python train.py --n_head=4 --vocab_size=622 --norm_place="pre" --norm_eps=1e-05 --optimizer="cautious_adamw" --dataset="wikipedia_en"
Each number is 200 + 40 x the weight over its row's rms, rounded and kept within 0 to 999. Layers, rows and columns count from 0. The size before them is the row's rms in percent of the matrix's.

# k: layer 2 attention key, 128x128, rms 0.0488, rows 49-63, columns 0-127
# q: layer 2 attention query, 128x128, rms 0.0599, rows 50-63, columns 0-127
# v: layer 2 attention value, 128x128, rms 0.0484, rows 32-44, columns 0-127
# o: layer 2 attention output (transposed), 128x128, rms 0.0823, rows 32-43, columns 0-127
k49,112,169,234,179,136,182,169,233,246,139,234,236,263,158,154,209,167,69,228,158,226,166,165,219,159,175,213,233,295,169,189,212,251,100,163,163,229,192,183,256,214,172,228,244,197,203,164,131,256,177,169,242,254,140,189,227,187,177,209,217,237,203,203,110,191,216,275,256,251,273,268,148,231,197,183,158,235,194,205,229,152,232,179,186,269,210,225,163,141,268,240,210,226,218,245,155,204,182,123,176,214,211,181,206,226,135,222,230,184,232,196,208,177,202,190,203,180,176,221,171,124,229,168,183,168,199,160,252,160
q50,066,230,215,148,140,144,231,193,239,212,166,225,171,236,233,203,223,288,159,170,188,182,205,238,218,266,222,161,152,178,169,193,154,237,196,161,182,123,120,137,214,232,193,281,196,195,248,195,245,171,146,249,272,239,160,169,188,252,155,221,173,215,278,238,272,193,182,187,229,197,129,232,197,227,213,226,185,246,176,202,300,217,229,252,179,276,185,169,230,118,145,163,178,195,152,259,182,232,191,230,190,200,202,270,135,257,243,214,227,145,224,166,178,171,155,162,144,207,183,169,227,205,264,216,146,172,241,162,185
k50,088,235,237,206,179,144,191,200,217,198,213,175,175,272,258,264,183,220,218,212,214,221,192,146,201,225,211,223,144,213,210,249,105,152,165,196,134,191,208,224,200,261,152,212,249,204,157,245,135,210,197,213,241,206,276,208,207,234,188,196,220,193,227,186,197,151,190,177,187,182,251,179,198,116,167,163,220,189,228,201,156,159,260,169,193,244,232,247,196,156,216,232,144,183,190,266,170,197,364,204,191,201,200,161,234,222,186,235,185,210,232,147,236,202,188,109,178,376,168,223,183,186,160,239,175,206,164,221,181
q51,088,200,176,157,142,172,225,237,212,214,198,183,175,218,263,182,183,264,190,233,189,208,175,278,178,251,184,176,172,125,214,206,129,249,216,122,186,192,160,205,197,236,178,239,221,166,189,164,206,159,161,259,263,228,143,153,163,269,105,195,231,270,217,252,252,196,180,147,176,231,173,228,173,133,178,223,165,220,189,201,232,156,239,202,191,268,126,152,225,155,130,219,225,188,155,286,158,231,153,192,212,215,175,272,176,195,254,229,136,144,219,137,134,222,238,124,170,216,244,218,200,218,216,271,218,226,173,170,244
k51,094,238,181,184,203,159,179,172,223,233,225,209,220,248,224,166,203,237,202,258,223,148,205,206,226,237,258,209,169,182,216,262,150,219,216,189,132,191,206,212,188,226,237,132,178,194,156,185,144,177,166,225,224,147,248,132,217,205,205,216,231,154,221,207,186,138,172,191,212,223,162,215,155,166,166,261,147,212,263,146,206,108,220,225,282,246,229,177,228,216,276,183,203,164,147,291,165,159,306,179,236,218,228,189,195,215,175,251,186,152,296,151,245,169,217,149,193,310,194,160,179,150,174,266,179,216,116,158,176
q52,087,152,240,163,190,233,198,195,200,209,154,169,211,219,229,217,186,215,168,196,138,208,227,213,245,177,252,130,180,177,252,196,177,205,222,246,229,244,171,163,176,223,128,253,238,146,231,205,184,194,220,224,248,251,127,202,216,273,118,126,208,190,199,304,230,176,162,171,206,261,146,281,238,196,160,201,256,247,214,185,224,184,207,285,214,169,222,125,198,163,152,179,164,184,170,206,202,294,187,220,132,228,121,239,155,217,262,131,197,186,169,196,189,240,156,164,155,184,196,207,210,237,216,189,125,168,207,117,274
k52,096,257,183,217,184,228,208,173,212,224,164,192,189,214,220,184,191,275,220,287,178,181,231,211,220,221,178,168,121,215,168,251,132,215,187,222,142,189,196,190,166,265,145,147,207,179,193,221,205,176,256,206,198,174,160,195,216,261,206,183,152,154,248,178,194,160,146,123,166,221,183,195,157,176,210,241,186,236,202,113,180,161,242,294,168,164,206,236,258,244,197,203,215,171,187,286,181,137,318,269,263,166,235,216,221,238,193,230,166,161,232,227,172,176,233,170,181,284,168,238,278,244,145,296,175,207,161,210,228
q53,091,231,168,180,148,200,254,244,197,213,192,228,215,173,212,199,140,233,196,222,179,210,197,258,271,240,160,187,218,130,226,188,158,247,167,135,174,156,203,171,184,210,136,242,249,192,212,192,167,208,142,223,293,269,189,179,132,235,134,236,201,217,242,264,243,140,146,174,241,303,163,274,238,136,143,246,214,243,176,183,246,196,200,237,264,273,176,205,252,185,215,189,165,171,140,299,181,227,243,221,187,180,139,251,184,202,227,221,202,151,215,127,154,186,192,173,206,201,201,202,216,216,214,215,166,235,249,146,272
k53,091,223,226,178,140,166,232,129,200,215,222,206,192,238,245,191,192,209,173,263,225,233,233,217,200,232,232,182,93,184,232,209,228,223,197,191,179,201,229,225,233,303,169,139,203,234,173,183,211,185,183,206,206,220,222,180,194,208,211,247,148,172,193,290,226,162,172,186,153,156,198,237,206,187,164,112,214,180,198,187,204,135,153,214,242,260,195,153,211,179,243,223,134,188,130,307,205,193,334,205,226,192,240,177,221,188,219,203,181,175,204,142,241,131,183,184,153,322,186,204,225,211,167,295,166,219,117,206,178
q54,080,195,167,206,201,178,188,174,272,128,186,195,180,132,136,181,177,109,208,189,203,196,158,159,193,140,238,235,209,265,160,270,251,189,177,247,186,228,278,201,234,126,233,190,182,250,176,192,200,235,206,198,134,184,301,191,168,201,273,214,172,140,204,200,224,204,200,219,191,158,166,186,213,237,162,159,243,134,186,198,195,174,184,234,203,193,274,118,191,274,244,184,189,197,270,205,202,157,213,187,212,130,250,169,243,146,124,228,139,266,218,227,264,179,240,245,166,167,187,152,220,261,166,150,236,139,174,242,189
k54,087,191,238,233,191,225,235,241,161,178,187,177,197,214,167,188,196,172,212,99,185,222,197,188,207,170,247,159,256,183,187,138,243,165,251,240,227,298,199,249,236,167,264,194,241,179,198,211,210,169,182,218,178,188,205,235,238,145,143,159,273,136,185,236,207,191,195,196,168,154,217,210,200,261,217,212,255,244,174,226,260,213,205,195,166,221,166,151,160,188,139,135,199,237,198,127,161,193,97,190,87,193,223,224,184,181,243,193,194,232,183,233,206,167,211,277,265,68,235,168,204,239,248,113,203,224,237,245,216
q55,094,239,156,207,235,155,196,169,222,215,243,201,162,177,162,177,220,206,255,137,253,236,118,156,185,208,191,268,162,213,142,214,251,150,186,253,171,235,223,218,208,191,295,147,170,201,186,208,201,254,172,193,132,201,240,223,225,207,261,287,185,158,180,194,211,98,186,268,201,185,178,207,140,270,235,183,195,144,201,237,190,210,230,141,194,251,200,245,189,233,273,210,244,214,272,167,152,151,214,195,200,176,229,177,212,145,156,253,190,235,250,266,246,167,257,246,202,255,213,179,228,210,177,147,262,175,166,300,166
k55,098,117,209,228,168,205,142,212,148,102,177,199,235,211,226,202,207,211,242,79,208,189,125,168,256,160,221,167,257,199,232,195,222,202,227,174,326,229,187,247,188,158,225,227,242,125,207,219,188,182,205,186,226,156,196,241,202,206,200,209,263,256,185,151,215,214,213,231,189,113,208,196,211,292,189,211,223,202,246,187,196,234,175,146,195,148,204,172,185,197,158,211,183,215,226,120,236,224,107,177,172,211,203,233,214,136,211,188,254,233,169,230,237,198,200,242,233,83,132,182,144,170,203,188,212,228,190,276,215
q56,075,169,200,215,183,143,224,225,268,268,212,123,207,202,198,153,137,244,156,187,234,175,267,178,193,201,221,218,169,138,183,170,250,137,166,175,125,223,235,223,224,304,243,202,199,243,212,199,251,228,169,134,163,211,173,175,194,160,188,127,227,214,239,215,292,143,211,144,187,227,105,169,213,153,181,199,154,209,211,168,147,237,174,137,159,218,173,218,231,196,175,198,211,169,160,241,225,195,264,187,256,176,211,199,149,169,193,294,181,223,138,194,208,239,167,214,242,183,278,192,234,192,192,273,204,181,128,290,190
k56,086,192,200,221,259,219,237,181,195,148,153,247,231,182,185,174,139,133,278,219,191,158,115,173,200,234,193,193,153,117,252,207,198,189,202,183,229,260,251,192,284,119,245,205,184,166,209,119,248,170,226,183,212,164,247,200,198,238,206,232,214,267,251,213,201,232,208,201,229,205,227,204,178,226,180,135,261,178,192,224,240,201,239,200,281,156,229,129,218,320,226,191,170,166,218,222,204,129,173,205,211,246,230,186,232,171,198,242,185,253,229,178,206,207,195,179,120,215,210,61,241,244,176,182,169,255,166,205,193
q57,075,167,213,180,192,119,158,189,185,153,179,214,183,136,142,218,180,128,220,132,152,247,168,152,136,160,210,213,220,212,215,176,262,209,171,235,243,218,228,225,189,172,245,156,140,199,181,145,136,182,201,194,167,172,250,265,217,189,214,216,172,156,68,145,170,205,155,214,194,156,234,221,196,289,229,134,175,210,177,182,190,247,150,187,251,164,242,226,216,205,269,207,189,223,241,177,177,164,183,177,165,148,192,196,246,101,215,159,229,221,233,263,265,253,194,309,263,182,196,236,234,207,156,186,212,208,204,259,199
k57,091,118,197,222,198,259,216,279,185,185,187,238,220,212,173,161,167,198,162,152,205,154,176,142,267,177,261,147,251,196,158,165,217,252,215,197,255,222,208,167,148,173,209,242,231,174,221,154,228,227,203,201,194,227,177,256,196,181,203,237,190,243,215,258,218,265,195,143,225,136,240,203,146,197,229,222,241,175,222,247,217,223,179,182,184,169,217,176,127,183,150,193,262,200,220,139,237,206,84,157,170,141,204,255,192,163,183,159,148,247,173,189,144,210,173,263,247,55,215,279,188,170,238,208,176,208,215,243,270
q58,069,216,246,227,224,192,129,230,223,153,146,217,230,120,182,221,222,187,195,207,212,176,240,117,178,204,292,229,152,265,112,172,311,164,158,227,190,230,201,183,283,110,219,182,135,188,198,216,181,229,284,176,170,165,254,225,225,205,221,224,170,199,182,191,247,247,212,247,187,219,150,157,170,251,170,218,186,150,231,219,189,220,191,251,254,188,277,185,192,219,240,170,226,207,296,161,210,191,229,224,188,186,229,170,220,164,172,241,179,202,179,226,241,160,221,310,229,178,143,178,188,188,162,182,203,216,176,304,194
k58,082,202,208,184,162,237,259,286,190,164,203,202,149,164,124,222,197,205,242,168,235,119,202,245,183,241,179,236,228,221,189,156,212,137,164,167,290,251,176,267,221,193,207,154,229,185,274,212,205,168,219,213,206,192,191,204,217,222,202,197,222,174,189,209,229,229,220,255,181,166,190,244,132,292,257,188,258,207,224,222,193,272,188,205,120,147,152,181,205,199,172,199,193,207,241,188,196,211,45,156,154,183,187,210,198,172,215,180,231,254,169,202,159,182,156,289,206,83,220,216,202,176,273,134,180,206,206,223,240
q59,073,135,233,198,165,163,207,186,233,203,142,164,220,236,190,269,221,142,154,254,159,188,166,152,282,132,212,134,227,216,293,173,267,238,211,185,189,195,187,148,151,235,184,181,217,187,231,171,172,156,202,219,216,202,223,125,171,242,183,186,224,164,170,256,147,305,175,184,197,196,136,233,196,223,184,200,271,264,160,215,204,177,198,244,298,148,192,179,178,233,175,243,177,157,244,197,239,215,250,262,163,208,133,229,123,172,159,236,198,190,210,187,193,186,234,159,217,277,195,231,181,224,150,173,121,153,173,125,216
k59,093,263,157,197,223,230,223,275,163,261,218,246,159,195,216,220,232,182,148,202,143,227,221,182,217,229,224,241,161,270,206,238,182,253,167,202,182,263,155,211,199,125,186,204,179,175,171,161,226,179,245,159,142,188,252,235,173,247,249,187,203,87,282,293,216,199,183,115,172,128,202,252,151,235,218,163,195,187,187,151,257,160,198,333,166,209,160,171,200,210,154,206,204,207,207,221,185,190,216,275,155,190,224,216,144,206,202,153,264,127,140,178,217,143,194,230,179,238,219,200,229,213,184,251,155,205,210,209,236
q60,078,122,223,241,172,276,188,200,144,156,232,243,294,286,236,230,177,210,200,240,194,221,145,251,280,202,252,210,232,227,260,199,188,190,256,196,254,199,164,192,160,213,189,253,272,151,215,188,253,190,165,209,211,209,119,222,215,185,170,170,282,232,194,179,164,260,199,190,272,119,200,225,211,165,155,222,218,308,180,263,182,240,229,199,228,256,161,208,167,174,118,166,236,182,157,170,208,208,116,215,173,197,234,209,185,210,238,143,199,210,140,164,179,251,164,150,210,163,205,201,182,188,217,203,204,265,200,135,237
k60,090,219,149,198,200,133,178,163,161,317,152,170,166,193,269,191,203,225,209,264,143,179,221,256,210,210,94,178,159,207,250,225,170,255,232,193,144,112,199,167,162,284,122,255,190,219,168,196,202,205,227,199,210,174,152,129,205,184,205,221,164,132,129,184,172,148,205,199,180,237,222,242,184,130,220,234,153,165,199,200,172,212,161,178,228,225,199,207,188,188,248,199,141,169,108,228,172,141,308,259,229,173,187,146,224,193,200,154,224,206,207,200,174,168,206,195,188,259,191,198,171,168,240,269,169,177,146,166,211
q61,072,164,213,124,197,188,285,135,188,154,189,173,166,198,192,123,203,260,271,254,198,196,230,231,205,203,206,192,192,197,237,187,129,244,170,163,200,189,138,162,221,189,191,192,214,167,194,230,154,197,134,206,175,219,166,175,140,232,164,201,136,232,260,248,273,136,187,200,136,278,148,230,181,151,181,214,248,152,181,123,205,170,218,244,238,264,135,129,263,186,168,202,169,220,157,250,166,213,216,233,172,173,218,228,176,283,203,219,166,139,295,188,258,157,217,151,154,205,122,203,207,245,204,214,154,201,250,189,196
k61,090,232,249,224,187,157,205,172,188,286,185,167,179,229,270,239,245,172,246,177,204,181,191,244,194,258,190,234,148,216,286,270,151,161,184,219,199,213,184,206,191,176,224,143,224,201,101,178,120,189,129,225,209,207,199,164,201,203,197,161,180,196,233,231,204,181,167,230,202,186,135,173,194,143,143,145,207,199,222,148,204,171,235,169,267,245,171,199,265,209,209,216,214,190,164,268,150,186,232,162,204,163,201,166,179,182,106,235,239,119,192,193,239,224,253,193,187,332,136,139,201,181,172,233,213,204,91,184,153
q62,075,181,216,243,175,149,238,196,144,159,194,238,199,150,171,125,211,119,224,169,249,188,197,143,196,164,200,265,172,237,209,240,251,136,149,207,160,214,233,180,162,190,216,103,169,214,212,225,203,165,249,174,162,142,238,251,223,215,249,230,246,189,187,223,202,131,256,268,59,114,219,181,205,231,210,166,188,176,163,170,165,232,132,248,143,219,217,203,184,181,269,219,223,202,249,156,295,164,244,201,148,195,266,150,188,216,214,204,222,201,236,270,252,249,231,244,251,184,199,228,202,182,194,225,186,181,212,227,187
k62,086,164,192,205,210,230,194,305,224,218,193,209,215,241,275,190,155,136,187,175,221,124,164,146,204,220,202,200,205,140,158,123,269,224,189,173,289,236,194,213,189,233,234,248,200,168,201,185,205,235,173,195,205,204,196,231,151,239,205,213,251,200,206,224,228,242,319,192,196,204,192,151,227,278,203,206,250,240,225,158,238,262,183,186,168,193,193,231,173,249,191,238,255,218,251,154,204,207,81,197,180,209,177,226,207,184,203,189,237,286,165,191,229,244,238,271,229,71,242,181,157,225,225,172,249,189,216,267,158
q63,086,113,153,205,213,160,190,240,177,159,181,275,115,196,146,219,173,184,161,137,192,223,222,179,144,238,190,233,164,211,140,194,198,162,209,194,200,231,191,246,215,268,196,175,194,212,235,215,245,152,198,167,145,114,196,309,214,185,245,162,230,194,202,162,149,272,231,237,189,211,283,139,213,188,198,182,163,188,162,249,245,215,147,128,146,202,205,268,227,205,237,212,255,160,196,128,246,174,150,183,216,213,283,179,166,156,224,151,216,173,174,179,234,272,222,246,227,127,205,240,209,166,188,246,245,251,222,263,171
k63,095,127,248,212,183,221,221,166,200,226,187,255,197,261,182,138,116,150,205,243,207,154,240,157,201,206,197,214,293,188,173,107,195,159,242,162,197,172,202,232,196,225,168,263,218,179,266,254,257,193,150,192,245,190,171,266,179,164,209,184,220,268,165,190,175,246,145,248,223,245,234,181,217,175,217,229,219,172,147,208,208,262,130,202,223,206,219,216,166,264,233,195,215,252,167,175,206,191,100,201,171,197,192,179,203,200,232,163,159,244,221,199,155,257,184,146,222,94,243,178,123,197,206,176,245,292,110,215,175
v32,099,217,224,170,178,210,189,238,205,151,271,247,290,179,271,225,206,196,170,187,113,166,200,201,186,146,251,201,207,167,229,210,208,202,245,277,202,208,160,169,236,146,210,228,283,209,198,245,148,198,140,202,252,216,147,223,176,118,151,193,215,204,231,156,207,239,176,194,274,218,180,174,191,234,125,200,208,220,257,197,285,207,159,193,235,160,194,190,209,246,195,175,136,263,118,185,221,234,237,153,179,176,97,162,171,297,249,190,146,206,164,141,133,197,161,212,236,206,169,255,205,128,215,188,195,251,207,219,181
o32,103,107,259,220,182,148,154,244,166,219,130,216,191,229,182,213,151,253,172,211,223,195,241,145,211,216,202,186,288,140,207,237,145,119,195,111,166,178,229,208,198,270,209,247,171,161,250,159,235,196,185,165,250,185,201,171,241,203,182,248,228,243,213,253,161,207,225,212,185,178,272,224,232,149,199,158,182,220,223,249,96,161,213,192,124,224,287,175,239,223,158,247,142,116,189,215,239,233,147,144,194,224,201,278,168,215,245,226,223,227,233,190,171,264,213,180,152,240,277,197,148,196,184,197,207,208,186,195,192
v33,084,220,219,202,170,242,220,204,180,216,183,162,157,258,195,179,196,217,270,259,249,256,237,248,203,206,174,188,189,216,188,212,203,198,154,159,179,169,222,200,188,173,152,227,153,274,204,230,206,233,182,199,186,127,197,200,233,237,190,231,210,175,333,179,179,198,129,158,199,102,218,230,216,198,311,152,182,255,195,214,184,229,170,216,94,139,266,251,210,169,168,271,199,119,222,208,192,136,199,161,181,222,309,191,174,205,204,183,280,243,223,242,190,228,259,255,149,208,179,232,248,179,167,188,212,232,189,256,176
o33,078,268,157,168,248,159,261,215,243,279,229,191,230,187,218,207,184,200,113,225,204,184,149,170,227,165,205,219,149,260,185,224,188,314,174,238,149,241,207,183,219,244,255,162,176,194,185,240,193,156,188,259,199,211,220,143,126,210,175,192,193,191,139,212,176,143,187,218,230,323,156,202,142,241,143,239,199,149,118,200,207,233,198,216,226,249,110,198,232,177,227,150,233,228,143,242,208,155,171,226,265,139,190,214,165,211,124,178,227,155,186,188,233,124,172,169,227,174,209,226,167,254,179,208,229,215,198,232,255
v34,088,207,239,227,273,270,244,270,164,173,238,248,269,140,246,245,243,225,212,172,229,268,172,207,161,138,214,217,187,171,223,189,153,196,212,263,216,169,206,209,207,132,233,183,266,161,157,159,175,124,197,219,260,194,211,119,183,170,196,204,259,123,142,140,243,176,196,201,197,245,158,200,118,185,182,203,309,221,187,200,204,168,252,188,172,183,274,178,234,254,239,251,211,265,213,173,190,225,155,247,205,205,161,154,207,250,213,246,211,224,163,171,176,210,212,172,202,135,200,155,203,165,192,206,120,239,135,178,144
o34,082,129,189,221,149,199,111,149,182,206,169,186,182,281,137,207,151,177,168,197,187,178,218,166,222,217,196,199,328,173,186,207,182,165,200,144,230,275,163,201,203,266,150,249,236,176,202,133,214,204,207,211,223,181,182,203,232,214,210,211,234,254,254,293,215,251,249,193,231,129,289,241,215,181,225,189,212,171,240,151,198,175,221,211,219,197,249,168,171,175,164,176,126,189,259,179,204,158,179,187,144,199,214,229,105,156,263,109,223,229,226,206,161,259,204,262,194,183,242,208,157,201,149,166,238,176,201,258,262
v35,082,230,269,186,184,273,270,237,172,139,245,291,175,191,206,180,185,200,210,236,94,192,204,221,172,212,239,219,224,217,183,232,199,261,230,179,232,187,191,206,141,131,213,219,283,214,169,206,217,198,139,192,168,256,158,240,137,216,147,141,271,164,267,179,247,141,199,191,231,222,201,116,177,226,112,193,181,219,225,200,279,132,141,183,244,179,196,207,188,191,209,183,212,180,144,214,223,217,177,205,208,159,213,221,204,319,252,149,156,138,134,188,184,244,176,192,195,188,159,170,160,184,234,242,202,216,233,145,240
o35,085,137,220,183,205,144,141,218,224,197,176,205,219,193,216,202,160,261,144,182,213,192,209,181,251,233,194,149,287,239,171,193,155,109,181,70,200,208,194,187,251,216,213,232,141,184,186,170,164,145,200,185,277,94,183,175,213,195,170,256,215,281,212,217,183,262,186,215,214,240,275,214,252,189,247,164,179,250,225,179,122,155,224,190,173,202,250,155,226,255,158,236,164,146,224,195,175,242,167,130,224,206,172,269,236,144,255,238,274,195,196,178,179,253,227,195,174,216,290,221,165,193,206,176,217,222,208,187,227
v36,077,211,219,160,239,159,246,151,241,152,182,234,93,222,177,173,176,223,239,201,171,207,222,212,160,187,176,173,210,204,204,183,205,258,182,209,202,138,177,175,193,210,173,175,282,214,200,224,220,191,197,217,140,234,223,112,168,204,214,138,191,185,313,213,207,204,180,97,150,141,253,180,178,301,242,154,154,197,240,172,230,201,238,275,215,193,277,208,234,269,197,290,171,126,211,164,205,308,194,208,180,257,208,230,252,233,215,180,177,163,195,231,138,137,205,229,232,196,197,149,168,242,206,236,199,238,216,161,207
o36,073,198,197,173,213,149,161,241,202,234,206,161,215,185,221,182,213,214,168,147,176,210,219,245,256,240,202,188,229,243,166,200,197,220,143,175,205,196,196,190,273,263,233,241,186,268,156,216,196,228,213,217,251,109,151,131,199,165,171,182,182,194,79,177,221,285,282,202,254,275,222,190,182,179,265,245,184,266,173,186,165,158,169,212,236,179,108,164,223,185,195,143,238,241,200,258,180,142,147,176,260,198,196,189,207,181,183,202,237,193,185,152,254,293,191,139,141,206,197,199,121,290,269,201,199,202,209,207,155
v37,083,264,133,244,191,170,145,248,101,209,161,248,236,215,217,189,194,208,214,215,111,182,216,195,175,227,161,153,235,242,190,197,134,222,243,226,225,220,215,195,181,212,198,160,332,266,190,214,176,214,143,262,194,273,160,297,149,145,216,134,231,205,235,204,197,186,241,174,209,166,112,193,180,234,181,209,199,223,228,187,245,182,215,226,200,169,200,194,240,203,163,229,248,170,160,145,258,266,165,205,162,145,206,193,207,180,218,153,215,157,126,203,231,206,238,244,251,256,221,207,197,78,203,190,153,190,253,199,212
o37,085,157,265,172,227,147,231,149,285,180,219,227,187,182,194,202,176,271,138,236,242,136,178,234,209,186,265,146,159,228,182,211,244,205,177,134,170,230,194,163,180,205,204,275,153,230,182,245,177,227,241,190,226,127,156,112,210,264,124,270,184,315,147,202,169,216,123,175,208,226,242,185,287,170,194,195,183,198,216,166,161,127,203,258,210,230,192,143,194,217,190,227,199,185,242,191,141,219,152,179,248,191,170,258,181,165,195,237,254,175,262,194,186,207,194,151,159,208,261,242,149,231,171,184,210,263,175,192,202
v38,085,210,338,252,174,212,283,204,226,190,214,180,253,73,182,201,280,199,216,212,104,228,190,208,166,176,200,167,205,232,222,212,204,230,224,236,261,263,170,189,231,215,176,173,220,108,137,228,135,216,184,212,214,245,212,194,159,178,220,191,277,176,179,155,194,223,182,261,187,233,224,134,178,211,160,196,213,203,199,225,289,175,172,205,213,206,168,185,219,203,171,184,117,306,145,179,197,225,197,185,176,244,133,239,215,288,239,196,201,182,203,138,242,159,177,242,196,226,154,162,195,205,205,256,179,169,233,218,197
o38,084,155,178,186,152,189,80,215,138,225,176,191,186,272,206,224,197,225,150,198,200,225,263,127,264,248,195,206,288,142,222,187,163,173,184,144,195,165,192,186,153,240,211,259,200,157,216,103,250,187,195,201,238,198,207,198,192,138,247,213,185,178,249,286,228,246,199,191,228,145,265,237,210,103,185,184,184,256,264,232,174,155,210,180,175,132,279,203,241,258,165,228,168,115,220,186,230,217,216,200,195,205,226,217,162,163,259,221,153,210,225,211,177,291,219,222,151,223,264,182,143,195,206,195,207,175,201,177,184
v39,070,176,162,156,204,149,203,240,249,212,224,212,202,196,148,173,173,185,156,100,281,187,240,166,193,260,193,198,248,215,169,210,215,108,196,213,186,124,275,254,250,180,204,215,150,165,259,136,233,137,238,171,229,161,267,131,216,155,206,263,198,288,204,128,170,244,235,218,188,238,225,185,188,186,216,226,205,190,178,217,181,188,237,180,217,232,248,126,238,214,296,242,182,272,126,219,152,156,208,181,220,218,208,177,165,186,225,244,196,182,275,259,212,224,146,154,200,189,256,162,177,237,175,153,251,171,235,220,215
o39,074,190,182,261,211,321,227,191,160,154,215,206,198,227,162,208,176,123,319,199,221,238,133,161,109,157,179,237,169,133,201,235,190,208,223,207,231,207,193,225,167,173,175,133,257,192,172,190,151,252,173,179,199,282,225,274,250,240,242,161,202,114,209,239,193,124,270,262,182,153,139,202,172,216,219,197,219,203,135,245,188,273,200,172,227,252,201,233,183,169,220,201,197,238,247,158,204,219,156,251,145,224,197,170,193,241,209,202,150,246,215,173,222,159,230,216,203,234,134,199,282,171,197,197,203,184,211,242,174
v40,075,252,209,222,206,213,173,279,163,232,212,199,220,217,166,202,96,179,179,139,223,198,299,166,186,187,265,222,183,231,177,236,212,219,220,211,189,143,218,257,234,147,154,217,214,275,196,183,189,248,257,210,209,163,214,130,215,177,227,240,131,198,181,141,205,184,227,186,174,175,249,221,243,207,271,207,234,180,123,253,155,125,209,208,152,237,215,223,162,188,330,152,216,218,167,222,195,167,219,203,239,178,319,183,222,116,227,180,206,214,149,216,168,248,184,197,194,198,216,213,90,151,184,228,213,169,170,219,231
o40,072,178,163,206,165,239,316,149,194,201,303,271,228,164,161,193,163,202,215,243,237,239,143,158,177,154,167,225,180,227,187,221,184,204,212,179,227,240,231,171,241,180,200,158,177,152,201,236,193,152,185,154,207,252,184,233,223,252,129,163,259,218,252,260,201,179,176,244,181,246,142,228,152,238,191,210,204,175,149,216,205,275,181,200,201,310,203,144,175,143,173,177,205,220,188,206,224,174,100,235,124,172,171,174,145,244,184,193,202,247,230,177,243,89,231,205,212,179,173,225,263,214,193,133,187,219,242,236,256
v41,080,165,217,217,200,137,162,154,261,152,247,166,160,100,147,193,191,199,222,188,260,205,184,166,147,197,162,157,154,180,220,187,185,248,185,174,216,227,298,221,261,198,194,249,154,172,170,189,197,213,314,222,224,247,277,156,252,270,219,228,145,202,170,167,174,277,165,240,225,211,240,219,238,172,279,205,269,149,225,130,158,157,172,207,216,189,243,165,191,261,244,216,188,231,215,238,182,204,235,139,230,219,162,177,194,104,176,226,179,256,229,215,184,189,181,181,171,139,228,140,200,226,153,167,242,164,177,206,248
o41,073,228,162,216,203,256,187,235,97,218,219,214,196,241,126,211,214,148,285,161,154,241,202,191,133,167,150,256,166,135,209,194,214,240,228,259,253,178,167,248,176,195,186,179,258,177,205,174,223,203,147,144,193,227,201,235,242,178,262,151,227,88,197,197,232,203,291,176,258,120,174,199,139,212,208,210,200,226,166,218,272,276,196,175,220,183,189,233,175,177,193,168,213,243,196,179,255,160,191,248,141,261,198,150,157,228,205,159,160,281,208,257,247,144,213,239,217,162,152,206,177,219,235,217,204,180,194,239,127
v42,092,254,204,210,125,199,250,151,210,150,236,175,274,226,167,223,192,224,276,238,90,160,247,261,244,198,183,227,203,197,164,241,173,171,197,243,251,185,167,210,242,223,206,164,252,220,210,171,202,203,160,209,189,260,196,234,180,158,143,222,253,187,248,190,187,241,173,139,241,183,118,141,245,219,79,208,227,150,235,123,296,182,209,216,218,213,170,254,178,201,220,128,217,278,176,218,184,219,207,189,178,183,166,238,225,241,276,174,181,182,219,149,174,241,228,262,254,209,153,163,211,215,235,232,173,196,189,177,269
o42,099,126,206,141,243,174,123,262,227,210,183,214,161,223,224,189,217,192,124,202,211,160,179,205,219,175,173,170,248,184,166,190,181,148,168,92,205,161,207,170,183,218,224,218,127,237,190,164,195,206,138,140,268,135,245,151,213,161,214,242,215,182,189,207,185,228,207,267,235,244,282,217,258,148,247,180,143,273,180,235,100,157,241,179,152,240,232,155,261,230,205,220,172,151,170,223,202,246,210,188,223,179,197,204,245,198,222,294,228,225,206,205,220,286,215,153,137,226,267,232,167,193,203,239,200,177,236,189,126
v43,083,191,150,138,187,239,217,234,159,255,160,251,195,141,170,155,215,179,176,132,183,319,244,266,194,274,205,217,198,295,104,211,137,167,214,216,202,186,177,181,230,206,209,192,186,180,181,200,190,175,203,255,191,184,253,201,302,193,208,272,162,217,192,223,186,214,243,154,190,162,236,155,218,157,231,215,208,204,197,320,237,182,140,203,214,213,290,164,173,225,188,187,289,147,159,218,215,122,217,178,182,253,291,248,175,180,186,197,237,171,242,249,250,223,272,207,199,195,184,192,209,191,223,170,200,211,204,200,192
o43,080,228,179,234,235,206,245,179,262,178,293,209,220,244,253,234,165,232,209,260,228,146,193,145,178,108,199,199,159,167,170,183,167,272,138,193,172,198,202,172,131,171,200,110,205,186,178,182,151,218,207,252,225,227,179,242,146,248,223,157,189,220,225,186,210,129,180,262,186,240,172,189,155,191,178,209,196,146,178,197,172,192,224,223,207,247,143,284,286,143,266,178,188,224,226,168,160,212,201,251,283,103,183,118,165,214,169,184,147,218,276,169,199,138,221,185,241,180,182,254,231,173,159,199,205,194,249,227,244
v44,093,193,61,185,184,197,173,242,144,244,137,163,162,195,151,155,247,216,172,216,284,239,186,240,273,235,126,225,172,196,154,193,168,206,180,196,157,161,179,227,142,215,220,182,118,210,251,148,177,158,205,253,132,163,261,230,227,160,156,301,171,189,201,237,184,180,183,220,120,158,177,207,178,189,244,146,179,168,184,269,139,196,212,193,221,231,198,215,232,183,176,254,218,139,267,222,210,176,196,231,193,209,220,220,182,180,257,239,154,184,147,246,256,165,214,190,245,183,248,198,154,233,210,158,194,225,262,262,247